config = dict(
    norm='rmsnorm',
    beta1=0.93,
    grad_clip=0.5,
    decay_fraction=0.728,
)
Each number is 128 + 24 x the weight over the matrix's rms, rounded and kept within 0 to 255. Layers, rows and columns count from 0.

# layer 4 MLP up, 1280x320, rms 0.268, rows 492-573, columns 40-79
[[ 97 124 117  96 121 132 156 102 112 134 131 129 134 124 133 108 158 146 103 152 142 139 149 164  79 118 175 130  95 107 169 133 141 116  73 152 150 123 108 158]
 [116 133 150 136 177 144 148 127 144 178 126 115 117 101  85 130 150 115  93 120 131 150 113 128 143 125 152 136 132 129 162 156 134 137 139 141 133 118 119 120]
 [116  96 119 142  98 121 155 127  97  90 119 118 136 131 131 141 135 109 129 135 111 101 131 121  67 127 163  99 117 112 128 117 123  87 125 111 150 105 116 110]
 [135 145 141 127 141 112 158 121 114 143 129 107  90 135 115 122  85 128 144 123 132 114 132  96 131 113 147 132 125 120 108 141 121  92 147 128 135 105  94 120]
 [146 131 131 148 123 125 127 115 138 122 137 135 129 140 132 132 120 124 133 126 132 127 133 126 134 111 133 122 124 136 122 147 133 153 129 119 128 122 135 125]
 [142  85 110 155  85 158  97 167 132  80 138  77 132 123 119 122 124 168 125 137 116 121 118 102 140 140 109  87 137 121 111 144 108 105 101  80 177 155 103 213]
 [138 103 170  95 141 128  94 108 118  89  72 108 126 106 132 154 117 138 166 112 152  89 133 128  99 142  97 153 114 156 169 108  84 128 115 138  98 113 167  92]
 [131 137 139 129 121 124 122 138 128 117 111 114 121  93 170 123 140 146 138 131  97 141 132 137 142 101 120 131 137 120 142 120 133 150 129 100 115 131 123 124]
 [ 56  91 146 147 131 135 123 147 152 133  65  81 177 125 123 145  95  80  94 133 159 144 131 118 130 175 118  98  88 137 114 145 152 119  67 114 127 124 162 144]
 [120 138 108 155 136 126 133 128 139 135 137 154 158 141 100 147 164 154 101 138  96 142 136 124 125 139 125 111 110 143 150 135 122  98 114 105 105 118 144 170]
 [113 137 106 130 161  75 171 123  91 166 110 138 137 127 113 111 161 158 129  88 146 154  97  90 121 180 107 113 132  88 102 142 119 150 119 127 127 114 116 132]
 [149 125 120 116 126  84  91 125 132 148 133 107 168 147 162 128 117  97 131 104 127 109 141 181 152 144 187 139  94 111 138 151 114  88 144 109  90 146 109 161]
 [120 154 146 128 100 124  86 166  98 101 106 105 120  90 116 130 147 139 154  74 164 121 108 141 142 124 106 137 164 144 120 110 128 141 119 171  98 107 125 115]
 [121 173 145 109 117  99 126 145 127 113 146 126 103 108 105 145 141 124  95 105 125 148 124 108 130 103 156 121  99 102 134 152 125 100 139  99 120 134 151 130]
 [183 117 139 139 136 147 133 139 106 125 160 136 124 104  86 217  96 149 143 132 155 108 159 161 141 125 130 184  93 124 130 156 173 114 132 119 136 123 101 114]
 [177 162 101 102 133 153 119 187  90 154 125 100 186 143 153 106 107 149 168 115 102 132 152 156 136 149 119 145 169 118 144 159 150 145 115 115 135 134 106 149]
 [114 136 113 121 109 130 155 133 118 111  97 154 136 129  93 191 109 108 133 135 173 136 196 159 148 200 172 147  99  95 104 113 104  88  84 156 112 177 137 147]
 [160 120  96 122 122 115 101 137 134 149  95 147 157 151 112 148 175 134  94 159 126 136 173 136 111 125 156 127 132 116 180  57 160 123 108 120 104 125 134 166]
 [159  94 118 165 117 163 109 134 139 152 108 159 121 127 161 154  94 138  92 126 144 119 118 143 170 106  66 126 120  90 171 157 177 173 120 125 102 150 102 158]
 [109 117 108 143 112 130 183 122 137 193 120 129 157 121 121 216  97 107  79 165 131 162 133 164  88 120 106 127 153 121 156 120 144  99 121 167 169 122 153 101]
 [125 127  81 125 123 101 135 127 143 143 119 120  91 150 121 102 112 161 125 136 117 121 100 130 137 104 128 153 131 150 147 131 117 128 140 135 186 130 124 165]
 [122  91 118 107 127 165  98 113 130 114  96 109 136 100 125  93 146 173 139 109 169 186 116 143 114 129  97 140 150 120 158 143 116  91 123 108 103 106 141 111]
 [107 154 144 129 142 131 155 157 126 138 148 138 173 132 131 143 135 134 118 139 166 119 121 135 107 115 143 114 160 101 134 106 122  80  72  97 130 156 100 149]
 [107 135 110 118  89 135 108 155 104 117 178 181 117 108 112 122 129 138 158 108 140 122 110 137 154 104 130 126 120  89 147 117  96 148 156 127 168 113 137 127]
 [177 160 129 145 160 156 179 140 121 116 111 171 131 154 158 165 112 108  67 123 130 169 101 186 128 104 147 139 169 137 136 115 108 153  66 157 118 119 113 140]
 [ 53 145 150 121 123 125  88 145 124 126 118 100 158 137 108 153 115 150 131  99 118 102 155 156 142 156 104  81 121 134 101 117 152 179 100 125  89 112 108 121]
 [112  97 110 124 170 135 123 122 124 131 106 137 148 122 115 153 149 132 139 100 120  85 113 123 114 158 146 148 139 140 122 134 128 120 136 120 133 150 136 114]
 [114 130 130 120 133 101 123 132 126 144 150 128 137 137 138 119 155 108 109 149 122 132 139 140 140 142 141 115 122 122 101 117 144 100 121 126 146 140 122 129]
 [124 143 177 138 105 103 141 101 123 127  96  82 154 126 106 138  42 150 143 119 143 165 125 167 106 153 139 165 157 126 133 173  82 124 125  88  93 121 114 110]
 [104 128 169 122 131 123 134 127 156 129 127 112 118 130 143 134 109 144 132  96 125 145 125 176 123 122 143 123 140 153  85 147 146 107  99 144 115 161 125 158]
 [159 117 166 132 146 171 142 109 130 141 140 124  93 133 121 172 119 105 146 105 118 146 108 133 118 190 164 108  81 111 111 138 136 104 111 122  64 130 126 121]
 [153 108 104 145 119 176 127 103 112  96 124 126 125 123 125 121 130 107 125 128 154 115 147 130 162 128 175 112 141 110 120  92 124 123 118 129 155 158 127 123]
 [135 118 190  94 150 124 171 142 101 151 128 141 160 127 116 131  81 130 131 112 114 128 115 154 143 130 170 112 132 146 147 115 107 150 124 161 138 113 174 146]
 [127 118 137 120 123 122 149 124 119 128 119 115 114 133 179 113 124 123 153 127 107 122 138 104 132 147  96 128 197 147 140 141 104 145 149 150 144 163 131 154]
 [105 163 150 121 131 156 114 180 138 130 130 103 142 151  93 130 126 133 112 104 122 142 119  89 107 138 129 142 121  76  98 104 134 105 129 143 110 115 128 123]
 [121 100 113 125  79 112 123  98 100 150 127 120 132 113  96 138 160  92 124 154 107 151 147 113 120 145  97 123 160 135 151  90 125 159 200 149 113 159 144 172]
 [120 113 110 103 125 122 152 118 163 150 125  96  73 148 141 125 135  97  89 156 112 164 129 172 117 129 105 136 124 103 123 130 140 146 150 116 150 102 102 112]
 [148  92 117 129 153 132  99 122 122 144 122 115 101 129 113 139 128 138 131 115 143 130 121 126 124 101 154 117 124  92  67 122 117  87  76 139 146 103 103 124]
 [150 151 112 147 140  79 126 169  93 137 107 120 166  65 133 176 141 107  95 119  69 135 108 105 110 116 106 109 155 159 155 137  90 100 118 130 131 155 138 131]
 [ 86 135 148 144 109 128 139  90 150  87 111 129 165 151  87  78 145 154 131 149 138 113 171 156 111  90 153 140 137 104 113 144 128 114 147 159 116 148 202 109]
 [117 123 117 148 150 113 126 136 181 101 116 124 109  87 105 133 192 120 132 130 102 172 149 177 121 123 162  91 157 130 146 112 145  62 178 112  99 152 106 112]
 [ 84 149 118 103 126 104 105 101 127 155 151 142 113 124 111 135 129 141 138 138 127 120 164 131 118 137 148 143 159 129 146 100  93 121 126  66 101 112 126 127]
 [124 134 153 148 144 117 137 100 134 105  96 120 113 105 165 121 124 154 157 170 146  94 129  84  90 123 145 117 120 110 100 140 118 139 145 114 120 156 138 116]
 [112 170 138 162 149 174 149 137 132 129 133 178 149 162 139 159 183 116 112  87 126  91 126  95  89  99 136 114 124 126 180 150 159 100 137  80  97  92 203 133]
 [100 147  94 113 154 157 103 112 141 104 104 118 122 119 148 114 125  85 145 117 113 143 137  99 105 154 150 134 158 136 144 148 140 185 140 106 145 108 129 118]
 [139 153 110 127  91 128 135 127 169 155 141  87 130 132 107 155 159 119 140  99 146 104 116 151 100  99 155 122 148 157 149 142  95  74 146 105 138 123 154 152]
 [149 155 121 145 151 119 148 151 143 121 117 162 144 131 128  99 159 164  75 141 121 123 114 157 137 113 108 138 118  89 142 116 180 115 154 143 170 170  94 166]
 [114 116 126 116 145  83 103 111 117 104 139  85 174 129 155 139 135 177 136 142 100 121  90 157 146 124 123 107 157 160 109 102 102 104 122 139 110 127 150 149]
 [134 121 119 132 128 108 117 119 131 107 115 133 113 138 100 127 155 105 119  95 127 127 122 164 112 152 140 142  98 151 141 151 128 117 127 164 167 146 120 134]
 [145 159 107 119 116 112 178 133 160 109 146 111 118 123 149 178 125 143  16 155 124  71  90 138 122 105 112 156 137 152 134 129  89 100 129 138 150 173 122 137]
 [106 178 150 112 169 141 125 131  79 109 128  95 102  82 116 124 200 157 127 123 147 131 145 142 135 120 119 100 115  93 134 140 109  89 138 121 101 116 118 156]
 [134  96 158 155 117 107 120 133 130 156 149  98 156 113 104  98  98 116  86 160  38 143 120 123 100 121 130 170 125 129 109 127 169 141 132 146 180 157 115 178]
 [156  94 148 132 140 122 114 134 143 127 141 116  64 144 109 108 131 139 119 152 131 118 146 152 108 194 112 109 130 160 146 142 105  87 152 139 111 103  87 119]
 [128 135 150 163 130 138 162 139 132 104 164 106 130 138 162 122  81 155 137 119  95  82 113 144 158 140 143 134 154  81 119 161 117 144 100 108 113 109 199 139]
 [158 109 113 127 134  66 128 107 140 132  97 158 122 131 136 141 104 135 112 139 111 134 134 125 114 116 155  55  96  88 127 110 120 148 120 109 154 118 114 155]
 [152 101 128 127 155 135 129  96 125 146 116 111 126 175 151 133 144 141 132 119 136 115 149 112 150 124 159 157 172 146 109 128 101 189  89 122 143 153 150 100]
 [ 89 171 122  95 162 144 134 113 135 172 128 120 141 133 169 146 123 104 120 127 141 115 134 108 108 117  99 125 141  96 124  66 132 168 161 148 111  97 141 160]
 [102 129 162 148 126 134  92 141 106 169 124 111 126 134  87 129 149 176 142 127 141 122 168  94 137 152 128 108 101 139 122 149 131 136 139 141 146 139 125 148]
 [157 101 149 142 117 123 163 147 138  99 152 168 147 106 139 131 148 136 118 104 132 124  85 103 118 132 137 122 103 106 161 134 139 166 121 146 136 130 147 110]
 [143 120 121 111 131 126 133 129 181 152 165  95 112 176 142 179 133 115 143 148 135  91 140 156 137 152 104 145 120 166 139 126 120 110 120 139 135  82 131 130]
 [112 146 112 138 125  62 132 101 143 162 142  60 143 149 141 138 105 145 125  96 103 108 120 141 139 100 154 132 154 125 164  99 122 127  64 140 138 122 113 155]
 [121 142 130 125 130 128 141 144 159 137  74  73 141  74 134 125 114 150 108 114 152  81  97 137 122  99 133 140 101 171 105 111 145 133 133 133 126  87 133 132]
 [132 145 128 119 129 130  65 140 176 136 106 166 142  91 143 154 163 109 104 122 111 207 145 135 110 157 146 152 122 115 165 128 164  74 126  87 160 195 164 126]
 [ 92 127 104 111 153 130 109 187 100 149 159 125 131 138 121 120 148  79 113 105 142 163 130 150 203 116 159 133 164 131 113 180  93 110 125 112  90 169 123  95]
 [109 151 105 126 118 142 114 115 145 104 146 103 128 121  98 118 164 162 121 108 158 165  80 108 100 115 150 135 152 120 119  82 101 130 130 126 110  89 110 106]
 [ 88 142 130 103 138 109 106 125 153 149 149  95 107  94 114 124 175 101  82 133 111 121 158 149  86 145 128  98 133 130 136 125 115 111 100 115 142 115 150 155]
 [ 76 144 126 123 163 140 156 117 148 122 124 170 101 124 112 146 118 145 121 120 105  91 108 146 100 173 145  89 116 106 165 151  89 106 110 149 112 124 146 120]
 [102 103 149 123 187 158 106 104  93 116 104 128 178 145 154 136 108 118 128  77  62 122 122 125 117 181 118 175  92  62 111 133 154 100 138 163 153 120 162 123]
 [115 105 185  94 123 118 122  89 138 147 126 119 132 139 146 154 115  98 133 137 117 180 122 137  79 104 157 125 142 117 156 101 161 137 115 112 137 125 133 104]
 [156 156 157 101  85  78 148 128 164 105 122 102 155 106 201  75 115 115 142  45 146 121 115 129 138 116 101 128 135  88 114 147 131 158 118 128 109 137 138 152]
 [149 138 127 124 110 140 155 205 136 174 107 122 145 114 141 148 134 185 107 104 150 116 152 161 112 135 141  86 138  99 130 146 124 167 140 118 130 142 140 139]
 [118 139  83  98 160 145 176 111 121 152 113 132 112 142 124 142 145 148 122  95 121 110 138 141 153  83 173 142 160 114 187  82 142 139  95 133 154 160 123 179]
 [ 99 125 146 111 172 140 108 114 112 124 131 170 138 155 134 121 139 127 162 110 158 212 131 113 129 108 149 138 108 146 129 152 135  89 164 115 123 115  99 103]
 [135 206 140 103 102 111  93 121 112  98 139 145 100 125 135 164  97 158  91 105 158 149 119 113 124  94 104 149  84  92 132 155 148 116 112 102 126  62 140  92]
 [158  99 132  99 143 140 165 132 111 119 144 121 115 149 148 119 157  78 132 145 111 102 147  63 145 163 151 116 142 109 110 138  99 125 159 132  80 123 151 148]
 [132  95 124  97 131 118 159 144 133 141 117 102 162 122 139 163 171 152 140 135 131 135 178 142 108 103 175 131 136 105 123 109  87 144 155 118  95 114 154 137]
 [158 114 173 123 134 167 121 132 114  89 114  93 117 102  98 124 136 128 130 111 172 114 169 137 171 131  88 122 175 140 167 109 107 117 150 128 164 141 122  97]
 [138 159 153 172 114 114 171 125 126 169 160 118  99 127 145 119 126 141 126 142 139 107 117  94 180  96 132 111 133 127  97  99 117 155 148 158 164 140 123 112]
 [146 105 112 129 135 138 146 132 152 112 132 107 128 160 125 154 104 187 109 138 158 167 126 131 116 166 133 130 132 166 115 105 112 152 150 164 143 122 158 111]
 [151 116 138 152 110 107 128 142  92 166  87 130 151  92 100 158 128 168 128  70 152 119 182 135 117 131 152 150 103 141 127 131 111  99 134 136 118 116 121 132]
 [151 129 140 138 105 132 132 157 112  93 127 103 147 127 151 158 130 121  86 131 146 182 114 133 115 116 139 117  65 147 110 125 117 103 102 128 116 128 136  96]
 [ 91 151 152 162 153 131 139 140 147 149 145 162 132 101 152 120  75 108 137 147 138 137 122 141 121  73 153 123 134 162  75 102 114 108 140 140 152 153 127 157]]
# layer 4 MLP down (transposed), 1280x320, rms 0.0457, rows 492-572, columns 40-79
[[137 149 131 158 154 108 153 126 161  92 114 182 120 113 153 142  96 132 170 125 173  90 144  98 151 138 147 137 141 141 153 120 137 182 131 158 143 119 130 130]
 [106 134 113 136 180 120 126  88 132 159 136 112  76 113 127 136 152 177 157 213 131  97 159 134 102 126 139 117 135 113 143 179 106 113 128 116 129 111 136 125]
 [111 131 107 131 119 148 121 138 126 147 117  96 134 103 116 148 131 116  90 160 165 116 114 150 127 133 110 106 178 135 115 124 126 112 100 122 146 192 167 114]
 [135 130 130 159 128 101 138 124 142 130 134 126 157 132 127 119  93 137 175 125 131 158 116  69 167 115 125 123 123  84 125 131 138 131 144 143 132 130 122 132]
 [124 124 157 109 141 129 135 144 157 137 117 120 116 116 118 140 145 130 124 110 119 138 130 127 129 150 139 116 126 114 138 107 130 114 123 131 129 143 153 136]
 [123 136 118 153 142 135 187 106 101 175 172  83 151  98 108  94 154 168 127 131  89 157 125 127 116 146 108 142 120 164 103 102 173  68 131 173  92 129 151 147]
 [122 120 161 129 150  86 158 121  83 127 149 111 175 111 122 118 186 137 168 127 137 142  94 130 133 102 104 109 130 138  98 157 177 112 103 127 119 100 122 137]
 [136 107 122 130 149 120 128 125 131 158 145 110 132 115  91 138 123 119 119 129 157 146 125 103 115 154 123 158 144 134 140  87 127 120 122 134 110 153 143 136]
 [148 143 108 116 119 120 104 154  93 121 124 120 144 141 165 141 139 118  92 171 131  72 108 117 101 107 128 148 118 135 134  97 198 131 129  79 135 160 191 130]
 [102 108 180  98 158 151 107 109 112 145 138 123 135 139 120 147 141 157 137 111 123 148 143 145  74  90 100 105 100 133 121  92 132 110 151 170 131 129 121 139]
 [105 117  94 133 142 130 174 114  78 134 130 151 100 136 127 136 140 134 135 114 147  99 113 152 151 124 126 157 150 138 143 131 106 150 118 149 126 131  82  82]
 [131 159 148  88 122 113 137 112 102  98 123 104 100 169 125 132  84 158 129  97 122 100 139 106 161 138 191 135 110 112  98 147 126 119 130 105 120 133 150 124]
 [114 158  90 151 129 129 117 152 129 120 134 107 121 173 115 107 116 143 120 154 105 102  98 132 134 102 129 133 126 147 122 185 142 164 172  73 143 119 122 146]
 [106 128 120 119 151 117 161 137 148  98 141 135 136 166 103 135 119 149  92 144 128 105 146 137  88 128 139  94 124 126 107 111 128 125 126 139 141 136 133 106]
 [127 106 129 147 128 132 156 137  87 146 120 102 145  86 172 105 107 127 135 112 107 147 140 113 137  93 155 127 162 170 190 132 120 117 138 140 161 102 135 115]
 [156 141 148 155 140 115 130  68 105 134 124 138 133 131 121 132 120 154 141 121 139  64 156 167 148 106 128 132 162 147 119  98 141 184 106 124  80 117 106 108]
 [114 161 105 149 140 156  88 104 155 172 115  86 138 139 140  86 116 135 152 165 121 141 141  96 145  97 105 148  97 190 184  82 152 111 159 139 113 123  93 170]
 [137 159  92 150 122 137 132 119 120 163 154 150 156 108 133 146 138 145  85  94 176 111 150 136  74 161 162 147 132 115 131 109 103 146 131 133 139 127 130 117]
 [103 146 170 115  99 129 130 143 124 138 165  85 137  87 124 115 131 140 114 165 135 137  79 125 164 153 159 160 194  80 162 127  97 151 131 147 137 188  72 165]
 [125 123 136  92 111 118 122 157  88 121  96 124 118 115 146 156 137 104 162 198 136 120 118 121 136  94 122 139 131  88 142 108 121 119 146 171 167 160 170 155]
 [139 149 114 129 104 142  97 131 131 104 136 148 150 146 174 136 121 113 150 136 155 125  98 118 122  91 116 147 129 129 160 117 135 143 131  96 126 106 122 197]
 [152 124 132 112  98 155 133 104 186 115 124 152  87 107 140 129 140 118 115 141 158 166 125 184 120 136 125 149 168 128 135 192 122 164 104 113 123 134 154 117]
 [125 135 138 106 136 142 122 116 102 156 165 104 129 174 109 108 111 133 157 119 117 133 123 113 145 122 121 128 123  78  95 145 104 162 131 142 117 114  83 145]
 [125 116 115 127  94 141 129 161  95 110 127 127 105 172 146 143 106 122 126 157 152 155 141 125 129 145 145 107 143 134 123 168 137 123 107 169 145 130  91 128]
 [184 141 141 161 182 106  82 164 136 124 133  90 144 118 146 109 112 140 160 112 111 127 139 109 148 117 149 155 156 113 171 124 146 129 104 143  89  84 141 125]
 [162 127 165 105  84 174 107 111 140 138 105 114 160 123 143 117 124  98 136 128 195 137 103 152 114 139  99 148 157  96 114 114 125 122 126  95 122 134 113 172]
 [114 132 178 102 106 115 154 122 109 120 149 108  94  98 167 108 118 114  73 106 105 149 141 138 136 109 129 141 130 111 114 152 109 139 147 140  85  83 122 148]
 [154 139  94 120 117 159 156 125 126 103 113  95 136 103 116 132 122 132 132 107 138 120 113 126  97  92 125 165 125 155 122 147 121 141 160 121 109 101 140 149]
 [101 120 130 180 116 122 139  96 147 153 158 166 104 114 140 167 135 117 133 109 118 107 128 175 139 141 176 129 114 138 152 106 136 119 131 168 106 111 139 143]
 [107 133 149 115 110 133 140 110  89 108 142 124 144 129 126 113  87 124  98 138 137 117 125 187 120 147 163 101 127 147  86 126 112 127 109 157 114 116  93 129]
 [108 129  96 134  95 132 148 115 109 151 133 153 134 126 102  93  83 114 115 123 133 110 143 149 103 110 123 160 117 143 120 130 117 139 150 128 124 116 102 107]
 [ 98 106 116 125 126  98 125 125 136 148 106 123 105 152 122 118 151 126 166 117 101 115 149 150 138 119 138 160 104 144  87 141 116 113 122 105  95 136 134 162]
 [136  79  72 134 126 136 158 125 129 127 103 135  98 157 135 140 135 118  90 123 112 109 150 131  89 113 130 159 131 143 129 122 114 137 115 120 127 152 135 152]
 [ 91 112 162 153 124 153 117 124  99 102 118 137  58 130 120 189 130 123 130 100  87 127 161 132 110 132 166 154 131 137 136 115  91 140 128 138 120 154 126 138]
 [182 136 122 136 127 113 104 132 120  88 103 123 138 120 155 107 111 130 155 162 118 120 117 132 124  81  91 136 109 170 104 144 177 163 146 151 136 147  89 147]
 [123 134 132 121 129 102 151 117  63 169 131 128 108 121 115 112 120 119 132  97 123  72 158 150 102 144  97  96  93 154 122 128 150 111 150 150 114 129 110 137]
 [135 160 134 112 121 142 137 126 109 161 102 126 144 107 150 162 122 117  98  96 118 147 135 119 121 142 121 117 143 115 123 122 154 162 148 167 175 145 106 102]
 [137  85  84 159 142 113 122 153  84 128 113 129 119 105 116  85 103 136 134 111  79 156 154  96 120 120 121 110 124 142 144 112 110 100 123 144 135 160 155 132]
 [114 168 124 149 159 122 106 174 175  87 163 159  56 145 130 147 129 139 103 108 139 114 106 144 114 114  88 129 174  89 150 131 121  95 128 163 120  96 120 166]
 [ 87 151 117  75  94 170 142  86 115 155 110 136  70 114 128 146 170 137 167 108 125 125 129  97 166 140 154  75 114  96 101 114 147 147 128 142 157 115  53 127]
 [141  98  93 104 143 100  86 136 141 142  99 128  94 156  96 118 154 138 113 138  95 163 109 138 127 112 124 155 145 162 175 109 149 140 117 156 151 120 117 105]
 [135 128 117 146 113 118 112 111 121 127 154 141 145 132 110 112 187 134  60 150 141 113 114 125 123  25 193  91 132  99 124 113 146 100 152 135  92 135 114  97]
 [166 141  83  82 136 134 132 143 151 130 162 112 128  88 150 106 186 111 114 111 127 139 125 139 128 141 158 196  90 125 132 113  96  92 157 111  96 147 159 141]
 [125 111 132 127  94 148 167 113 143 121 100 104 118 113 176  95 133  76 134 150 149 156 112 138 120 145 147  69  71 115 123 138 156 142 150 116 147 129 121 127]
 [128 111 116 122 129  85 126  89 129 163 141 126 109 142 166 155 114 139 133  68 130  95 139 108 162 157 115 130 124 151 142 119  96 160 136 124 147 156 120 113]
 [142 133 110 127  96 148 119  60 156 118 118 129 116 120 163 122  95  93 137 102 163 142 120 154 124 102 124 103 117  94 139 115 131 112 145 139 130 114 112 137]
 [165 108 159 187 131 164 125 133 116 133 114 117 125 141 132 105 126 147 117 131 118  96 122 151 113 134 106 123 129 152 138 127 146 110 128 141 168 116 129 130]
 [101 110 116 154 109 158 143 157 155 121 147 140  94 143 128  84 104 137 160 129  96 160 119 100 168 123 149 171 132 113 137 114  70 129 137  89 140 115 187 137]
 [108 122 129 140 117 104 143 138 117 110 144 101 157 119 116 119 135 156 141 161 133 133 123 127 129 112 137 126  86 101 140 105 117 129 119 101 143 143 135 131]
 [100 130 125 121 136 185 101 147 132 134 198 139 132 136 112 120 144 159 118 148 151 137 113 120  78 169  95 161 163 152 134 143 137 103 179 120 108 127 132  96]
 [125 130 150  94 107 123 196  82 107 166 151 157 113 141 161 134 102 125 168 120 139 135  92 121 147  90 147 154 124 105 105 100 153 123 169 156 148 107 112 100]
 [136 117 138 124 127 113 118 128 137 184 127  68 138 174 122 102 106 140 124 121 105 171 161 140 153  97 180 114 114 144 131 144 156  87 161 128 155 104 146 117]
 [124 106 136 152 125  97  93 129 138 113  99 151 135 135 161 150 116 141  96 105 115 138 117 173 119 125 145 143 123  94 145  97 138 123 152 150 150 124 141 127]
 [209 130  85 163 144 130 111 132 103 118 164 123 105 121  89 120 105 140 121 100 158  64 130 191 143 111 160 126 129 157 136 119 153  84 130 145 153 119 134 114]
 [104 139  79 128 112 120 139 193 148  78 144 114 123 169 139 137 121 110  97  93 108 179 105 128 119 113 145 111 136 135 133 131 126 127 131 113 111 107 111 122]
 [131 116 103 140 129 123 103  72  67 109 146  97 116 124 128  88 122  83 134 151 103 178 147 109 116 135 147 174 142 131  73 113 137 174 128  91 105 127 147  80]
 [159 100 118 133 183 124 145 153 102 107 137 172 127 146 122 114 136 194 145 113 139 142 132 117 111  94 174 148 109 144  98 150 115 132 128  92 114 124 146 133]
 [100 102 163 115 138 151 151 129 136 161 125 129 151  86 139 128 150 131 142 132 180 111 141 170 130 137 118 130 159 120 127 168 138 130 141 120 120 137 130 143]
 [139 125 129 138 141 127 169  98 135 103 111 153 142 141  95 142  84 118 153  75 178 136 127 151 131 143  72 131 125 143 102 118 113 153 125 137 124 114 153 124]
 [140 147 115 137 163 158 141 111 120 126 177 162 127 128 105 100 115 165 171 152 106 141 141 160 106  91 132 140 135 116 180 121 105 122 102 108 141  92  97 135]
 [143  95 117 112 144 141  90 133 138 108 121 105 122 115 156 133 168 108  72 129 152 143 173 153 111 154 165 113 108 147 152 105 118 150 119 116 165  82 131 150]
 [150 146 108 145 128  97 122  85 128 159 143  96 116 134  89  61 115 122 150 124 128 169 146 102  67 106  96 104 152 187 161 128 139  81 148 126 144 115 119 141]
 [135 157  85  87 129 100 154 151 156 111 144 100 150 150  90 136 111 153 117 107  81  85 132 118  46  98 121 126 119 193 121 133 122 149 129 149 128 133 118 113]
 [116 127 128 123 116 141 107 145 148 112 125 160 172 132 139 132 140  85 191 132 101 151 119 132 151 169 120 162 106 132 127 106 134 156 144 120 149 136 110 123]
 [137 118  83 127 124 154 142 121  85 117  93 138 134 133  97 109  38 129 142  86  73 137 113  65 142 144 130 113 106 160 114 169 127 157 128 110 113 105 144 104]
 [101 156 116 123 175 138 157 161 118 120 147 151  91 157 130 142 165 122 109 166 123 100 128 118 107 118 165 170 101 137 148 140 122 175 124 155 146 136 142 147]
 [118 136 163 112 118 128 114 113 143 149 124 114 148 128 122 106  91  94 159 130 133 130  98 110 135 123 121 105  87 185 154 114 154 164 117  99 146 103 111  83]
 [105 127 129 155  99 161 170 147  89 131 163 114 104 142 161 164 108 178 135  95 181 151 114 124 118 117 136 131 115 146 141 170 174 122 110 158 106 122 184 108]
 [ 95 114 130 162 132 134 135 139  87 111 116  92  90 114 166 114 121 116 134 124  86 133  99 118 149 126 215  98 143 161  89 102 117 119 148  92 112 122 152 110]
 [ 94 140 102 119  73 124 145  81 132 107  98  74 155 105 137 120 109 163 159 107 135 121 138 100 141 166 152 155 130  86 146 155 112 184 114 152 140 108  65 114]
 [117 114 148 113 184 161 117 137  92 123 144 153 132 153 177  97 131 121 111 139 128 112  78 155 129 115 121 160 114 157 160 155 132 142 126 102 145 175  65 128]
 [124 164 153 149 147 126 109 115 158 147 170 131 118 125 170 130 128  84 137 128  87 119  81 115 154 148 150 108  76 171 108 138 120 124 145 149 108 167 131  98]
 [ 88 150 153 131 151 140 133 139 114 130 129 138 134 119  97 118 121 118 121 158 124 150  80 156 117 140 134 131 114 122 129 132 135 174  93  98 134 132 112 121]
 [143 136  93 118  57 104 148 130 119 132 133 141  98 164 146 138  83 166 142 160 163 101 129  95 126  92 121 138 118 149 109 161 102 126 109 126 137 110 147 123]
 [144 137 125 132 148 141 106 140 108 137 117 105 144 134 109 117 120 108 159 141 106  85 179 130 127  97 129 139 131 127 116 114 135 109 126  90 146 188 119 159]
 [ 73 123 143 131 132 125 157 136 136 117  97 124 136 149 147  94 115 162 130 103  92 167 122 123 129 161  96  82 118 137 120 107 117 145  93 117 151 134  98  99]
 [ 80 132 113 114 124 156 143 122 166 142 132 145  92 121 100 105 126 121 110 111 131  91 115 140 110 114  97 128 152 169 133 135 133 142 121 122 152 132 126 113]
 [131 102  94 164 132 140 121 131 148 122 194 116 136 153 105 117 125 137 114 156 151  77 142 134 142 160 139  93 137 110 125 104 106 107 147 145 134 150 163 122]
 [129 163 133 118 125 124 120 118 114 147 150  94 157 142 113 124 154 144 154 154 149 134 133 114 105 132 111 148 124 149 179 117 151 182 100 146 135 154  91 123]
 [134 161 105 155 131 101 122 117 125 147 126 136 145 138 147 115  73 156 165 140 127 132 165 133 137 184 147 146 160 115 128 128 117 125 108 100 135 124 169 142]
 [139  75 157  92 118 113 123 103 123 110 115 138 149 142 108 107 130 107  83 138 129 117 109  96 108 138 150 104 111 169 100 113 114 128 104 124 147 130 146 151]]